Part of a small language model's weights.
Size: 22 layers, width 128, MLP 512 tanh GELU, vocabulary 1663.
Architecture: LayerNorm before each block, learned positions, biases.
Training: a variant of SOAP for these matrices, 210M tokens, 4602 steps.
Each number is 128 + 24 x the weight over its row's rms, rounded and kept within 0 to 255. Layers, rows and columns count from 0. Numbers have three digits each. The size before them is the row's rms in percent of the matrix's.

# layer 15 attention value, 128x128, rms 0.177, rows 0-50, columns 0-127
100:114155146116174162155165096123087155143123073139110128126100085141151113138106078140169106094131134083135143112112065126129158122129140140099153130113168115139142129101131126133097110099118173108120151131120131118123114127194136138090111104133109155142139127135145152121093111154132171149129134089117120072161147165130163122125145120139109126104135161099137130161137137095112129159081
079:123112132112128111091171119080139160108131109114091144161134101151125136128182134149109117132158125092117141166116125129144099123100122103099135124148167102117121111101143103079123145095141147150123162105197128122091096076182124126108103136120133101141099146140154159129110168056160143127122164111119137089126114115120110095132109100153112143129164129101136110124125169140143145134140
088:153122063128150108111098157086128154137131158079135131120123137111136135135121144128138143121062157151143095054141126122143094092099087180117119113160078151088139128127139126119158103141114132134120124163135140140116128099136146090150104119133158128140106099135143123199163168121128127147122128156103138102141102141074137105120134108102098114144121121133125102132130112165122110098113
086:093082103093114116077140148142158100145128159121143142116129113139098137153103137125108172179153123156143116140159098122123134106131135071117101161105091152101135112198148138097112148122124102177160114141124113084129141142096129119118137105126143122098100123101107074123134149118156114110129130133134171170095136126137118113146114149149116170145104098165124138139081153135131156107096
096:099112129116184104158109132110156138124114158153102106084116143097120105106095146120121122144147095172142104135118157125132132138137117120171143121133100142111118125157144141135119127145104081128124110155113092125110158095126191076158154129127175127162090152190103156121149137174101110112135126146158122156136110119155167166146138147100087137166116143112091156152118161140123131145122
085:156150159130123172114161128105105179113159086131140167171145111146118123166137110154120113101158141109118141121093138140089100141121150110091081136124142110121112125115102130140147130115111169122128140127135144142136171100162098181096121147173081100116091106144121150121081090112137112142112094088122113142141111147135119139152164098137108084099145159140112108122147107102094091142144
080:120113120137106160118128124119167099101114139137105078164150159098117137114117164133118116130174128124152116138121125140138179142136153131154095135147166127103114136184148119137137127143093080132154099152141150136130156121109136126126137140117188129108156114177116098124159109151116134139121155106167109112097153138132139171110132171130109097123122136198099159069123137109153076122153
075:156164084159113140159117094156150101116117080101155099108114122131169145134107152116115117113115184105119149088081159130163099106104125137147115154109153131138124128138167124098092118125139130101139141121117127096104103136101087152157140140099152092111145124140135120108129128152074134077138110113155127098121146130133169101159168128126136142109107149177128158093164091119117133162104
084:143125079165124134145121113127149146140134152101064124172138188111138131143110136136117200190097126145112138139130157150139161133120104130120123116116149081125113130130154095083136101120108119110136094129157127147132171132152129151127153094125119123140168149080125125121135139150106127120100120136114106163119167131090121126090125135132136086163142125160079080156133094097116125136150
097:137169125120155151116139134076095155103133127125149101120152112135108141142141151138108134118131068082106144116136131140136119148110134147105127117133148110112113126087103081103158108126110173113074157100121069166156122114143134124133120135106125113149147182126170155160107147111116140102118105145090152073160079153110129137106105103132165118145159135105151098093120111128117127178121
075:134141147129108107133132141101173082149103098149163183140151126124157153126100111110124128122086164103108141161125133127133144115125133142136098158114131138122098151122128103094147104078147113112149140135146153167146145147151115147143141158138088151108174082095161168177153121143131149135104142157122123088108132147065120126114141114124171113151116103128097141068149103108107089119137
088:143128166119155136120127143158177094138093127120116125134147102169107137086132122114095119135145118118112125151111170089135138163136100132171147142111134145145097129170155126098081155174146127097137148125118147162135103145122122128149133137098173146137134092117078091151168109151135134099124130153081152117150116099124121117130061140128144169175147140140147166144104161106135140166102
083:127177121131138117148146119081102098108148132139126134119184129156136128113195149134117132139167111094133131125146152104122133127134170166115114143117120135106160121109107124095141102172157140109146169137106130117126102122144089144128108142150102126105154121124100101171183096057147123155158121138139133144127127111182130138102158114137115109097142159153140091114182102149097138102145
086:137089075135119131125133091142123108142121138104113098108148183137114147119096106138136147117117062155126128118124145111182122153103109102133135115124156102155108161177142128142131110133105151172155107130121136090181111091117136086141153105125148097115128090153115145133153120162124152090141103123077100169133136099136104162100182142122126111117085126119158133145108133128096122156148
086:158112130161101109099142151164109123129139107117086094150133146124149147143127119126099153170149090164148138110131167148136117156132136142124155087088109085145101112158100131102154165138126110103112060127143075127097141144083161147132120104089125107140127118151117102115154116121104133109132153155108179114113131128153080108128094107136119130141132125106126144151151073103110130092174
083:085110142094134162140112123133163086164103130135111110135134118160134121086144185147095092105109123085099131095127160126103130126130125164097147107143147131106099142090149136112134090136122151126141132153108095162193091147113175110097124119110135142153142192157139157111117087143163144122099117124081169119139123117143146133120161145136116123111145163104140118098146127115101145104107
094:148128095140117122116092119169152083142144166125132103135125141121100133102140124162111148151124140152124127120087157146126128119164115131181158142127117148131157111155161155146101083191141121156142083172114137098153128147114113124147147114127165167116133123149093098103164146112122134120166149123129127138091127175159162142139179142105134170114123135169152175147166094128118124118096
089:095174165105126073137175149119115146133106090104153142128165134146130091157130113134162056129148105093150159144114092112113104133104149115144167178123158077155120146098141117145113133113160132094130110092129133127136131149156111116108123168158124097152124140123114142125065101104155113148133095084110102156153144129118155125120128082117128109096119128117123135115103124124139141116157
089:121110102152108081103114139112161062143124116121115126108095141084104117118149141117127112125099113166144142173101140136092146125134108135146103116124096197123124119125143138104136138146135120131157144146148123110156164112124056112141148131076192133148113103157100106128138117133137132104146162176124108118092145149135099133132156152102136145141095132133127194144129161157114155119124
075:112108089157157116102119152137099117161081166125133074162130157133147142087118135154098118122089123157175130110126134146138106138122102119144114132166150111123124110149111130134144129125133109140105130127134171139107116124133182168143084118143160132156141114088091088171154123114090138113182126123084155131110142093079139117140093137138124109124161135155155094110113138140138079092107
082:108106116158084110107114123169159118167177081112118126115083097156145149135121087181160138141120123133127142162153136164121150098129128114136108128087134125130132111155128174185156145145132095146145082093128123097134127142126122107105135122116112083129131131117102111156128136124127113096136115093153103134116107142139127123173144141141119107146101122096115117170129096111148198086168
091:146099103127137091138113127153154133158132154108127138136117144099153189110096157121135144133146150179118125139133135159156105141128120136155121119162156183093120086158174124142148155152119102138112109135137102101096105162129105103152103150099146111090125120133121147161140124198135131076085154105150107162106121155167135140114116114134117111174093112112106119129096147114129166097120
089:097136097135130108156126104160150125159124147152161137126114159063126121141140153174076130151124142120110124115115146135109088081141118149176094150126130103155165117149154103104118131146120109103151095180116157066108135107133145139149114160123166137144115117089116152135130119105119105109155121104150093113091152146127128150110137140131138096120121137138130136177147135150125112044145
089:116137155079150139133184129126112144142110098133146118118149106149180117185124122161164085121159122122101179126108103166165110140127133105120134163128167099168138119109108104173130120115120157120109139101163148151143132151170123168110116147147100093131161172134155155123080120133135121145117114112110115110109109130124135109132172115150126065125140147109142109109147121156107109174130
076:130169167113145137126138146130076138089184112132120133150127126145161117139134133121139114105131151108113135136120154122162147125094124121109191159084126155106120169121090128167119162127158133079093125130091109112111133112121167115121153105086103101133111091099107135128141117110135105144127134103105159139141119152144100143089071126165126060161126107100109133093140125110122175125116
088:116175173108084059139147119134118122140107118130185116130170121138152120137143143147144113161135118080072128122136113141167112135097151138135138111105124128137120097116099118115135143127124185078090101143140093155153117112141148122115088138125101111143099125154137126117074111128139076115131100102142091112141103142110161102114122093169146122128158151134142106163087147128137143148142
093:137106105106132099132074145179138052151135132152157125159111135158132167126114124124149161157084089168133107170109121118131182128168130106125117082120105124126108132157100150142143162158132127166152122122109139118121132129096098101118139130130118106125118139125071106147155117141184113145131106129133116167117126073163102137131128103103137129133128121141116143132145105112127150095187
079:128110095156162115117153124102119150134142186155087117112141119118111178086100140104089161102098143138145150138126111124135133109122098109114128149110114132147115119178155148144103085155140113147121093184128169135183122104143148117143139035148099112100099098087124094119142090151125153109112134144135117110121148133145100135112163137114123148118131134129113092116098111114118143114142
091:125124132155142133111109135125159120165135158116092132162102111127113160091103124126141155139109137154158126134149148158147191121148138125156139098153152194121143086110123171139119098121122125171083130126095112128113118082094145133149130112133149188115139118159084101134123126149119161106120152162133134164085120149118126143124109165174069134162130120132128118110105172132154162123114
089:150117143158163133135155134142107084098121114111160126134139162133128102122136093162103151117111094098105130123119140127097129133103096132134156110129125143152105135110163102123136119078118185129103101146167119193096116129138188116107166156146147107149140122136111114157079145084140113097101128131121142118141125092123087161157129104125168151140142148126170111072087127156133123156122
079:136149155163172171170145102126161084138158136120163124157172118119147148125122175132105151087159132131113116117133167120117114137164144133146165136159169108130147147133105111130175123115161127107126138156176100095146137106138132103144149158159128116122095138130155151092088099144116132114093095134143129125119094128099132143104145117144138143112140114093116159088146165091155124133193
080:134181136123169108139143136093121167103141145128128126106115106131121119132156160164109112143165108132111167128077138153122087148140146141152142149138129118103141157124133095163131130095130153097131148114118113185127123142126111111157091129169089115117127186141132187105140145101090150132113099077071124105119157114097127141129128109126123155128130155154132157070142094149109115164130
100:134163168158145118121122161129081144121127119111120146111138163116128117169115121134151155119116153147181140138141106111092148091102119098128144167133091128141117140154144134157097123125140156115148140100136136153106183127155152074130097121137078114135150157098118143156152140118187136147159108094101106166146125097076135109119078130116124064110144151096113114121144130143120123155150
129:109112124120126146123094107133132123183091120136087113118098114109150102096133135128112100147148107142125086121125129145106186126153108135164131094124100106107110104147141113136119144110111125105132140137136145116126123113113104124159135111116151152087138102149131129190148118148083153102111149147109113063120107158155133113143124164124151152209108138145164165191134148111147166102115
106:154146071149107104070100111160139105087136144126138136180135122128113140110178144123130126109115134122092109110153088130147112123171111125103122120110150143141155127107134108102140115148128123156121106132157120112160112111129084168137118127128163119170085122138117134152142125131149143154115140118138176168167121085148153176132125111153114107143114042140085124122085123134146126135164
109:119136130105154148083068104122107129111099160126102111103102135106164141084129165127115109136139163153147120126104117136153145119108140146094097152106105162162153124131128131155136118091118122113124137173141149170129112125112110092172130140090169125131136099144123118155167097161129160121103174140158123095114109154189112101126110145150153110143113099141128149152136104070134139077129
084:109148135145111122088119159156083099120126115104154123132135152195115154125112159128120138141127133129090142114130088090088094136117170144155118175136134134133109132121129110152130124106139151122134122133097175162112130092133096082152116110153126134125135108147117116136107087070179117114141079093096113167141075090114108139125162075148130115131138150109116148126131154137142131169102
110:085177135135149118131142110115129167127174124169135162147188150124118122144118141199152120118121149118127126109134098151122100142128129122091147157126100111137133118103113130123130104148117139129151132118168096147087119174092147119117122078158125130125141150108135141109130192105177103103149117085121097131148127132119162143154090114112132093142158174104139081092152125112141116150141
108:128144129142098128139098117104119146121174138153134147149140103130125112155167170111105119148126118115104179154115096168148141155140111111086173171119118109106122101138114158111118122113128168106136137125157118176111099190126101102145142084147113150136127151135136144085137156139134118121079101107104110124093081152138183125112154118117102112154136157135117100111145134149090098129075
102:123140088109090100136135140114145168117145119120141136115143134147134123112111090176144153113151098165126135149167144130133093136094168110130124108114145111110106114126111104098168083135123138118117128159117126130144160131144154147109117176147105105138097128128123144081130149130148107170156119102099151161138132106084130183162104115110118155040143115142121167090137161149168125152145
098:123104126151112114117123112109180097153091153180134152116147138141123132153115136107065118136080120135108132140091142127121115157157090098155080129120112167130149094133126142136179091119157085170115124137105143113129144124111122113102143129103129083110152117070104141140142107126140141132091094138101141136108152161159173101108141116125117164115099096159101151139108101161112139094138
129:100133161085110145156092060087123128164106170129111122119135108099110147131140149124112158132147165112128117132152110157155154136119112120130098101117130131124134067129139104163097145116136135134129135120097128083145118146110118118140166108092137164118125149140108112130137145161123142084108180128152111072130139184100164106144087201104147133163124144137137150136133124117135148111116
099:078169166113129134122116088109115142120104116134137150152104096141147156131180172109130087131130117126126126115140162164129138126109101090112102106108085124117126113111115176134132128114131113075158169137085086107099150134147118133116160103160133135137129164152155130142117135136071080118121128132141135067152136160155117101141077164157133157151118166128123130141096114139151142132154
101:125105090131105143139116162097130107166100081109153145142070154131115126136117148119149117114119121160080124147134168111101110116087117115131109102143154144115129096140126124123137140126139093099190126132108149090172157126122118162125141185119162160112143142146101157124111107158120106139144110117127143147129159133085119080152146130093087134127128120172099150130114114145166136196104
100:105125125118141149123124142124137136137143150126111168087126161177114132100112109134140134154125126110113136149106154160149149137102134129140103114192121153162128134100113136163130077122146134081102122149104180132151109120139111148111113129169125115154132131086121141158088100144137120131099164134172111133130162099163089122153155075161111104111141100146129102071123103130101106118196
105:133107094116138113162112122154153106109121124140150124118123093108146163101163131072144139116133144154090132130118121143130104062163119124192142103105169111126149074186153129109081135175119130151104151122107138119144119160129097139187158179117123147110134110154144132149141107145117167120089146144122125124148126131171108140117153165130117124134106085148102158142122144106135123140122
104:129142154151189158101160101142116152136159104145091138125126135140078151149116138090102171122148093128149141119122129112141148098111090123089161137142090097166139141119110150155160115155142093126141132122168126101098138126132138131100158120155100087096146167118081089115141144109128119112126066127115093117119151136079122120096102134117163102095132167129137095109142116122128104157137
115:110104125110116134150132118095118098176126123125138127099076133089142113101117113138107104123141113147162118106152168127139122079140169120139133129158131124087136098143164130105115166116101122189127129183103125083163105150121131144132132169109131114117166097128124057131151103161134132127117152134102130081119128116141122117093144173113156158165145144119102143162130143101153166095114
097:121114078109123131140112127150084081114132142139127146153146125083130134084137181115139125125135157145105093084124135138165164117166123118147110097136134111126165107135117113154119155147147144130096147125172103134175108099070089136173124081173122178113144130149137155136098100113103124146155167133125126124119138149149149106127144125121115148159101135133152105159105134107099127068132
104:157121193136117120137097136123138177099160119126114146102108128155159113171125099128159103184107104120146127109142093143087115140169125155120121140125151158100138139098115131156175119140127117104130113097141086078157151160121121161117109126122139106157130111121113101096150168154103115156143085123186120143152129159115137115084087106135140153130152121131088111147144079135134126118146
120:140140127111123090089137161107111119093140149113149142154134150151112140139167126126149151131150118114122135113114113154122091109107106111091145163142123110154111172116101123134142128128103152117162130118131110141126143128132158136082128109153084106142117169137122156104095161086161103135140073096155121136131131073150143116146128112133142106074118161143141047107131119163089076172123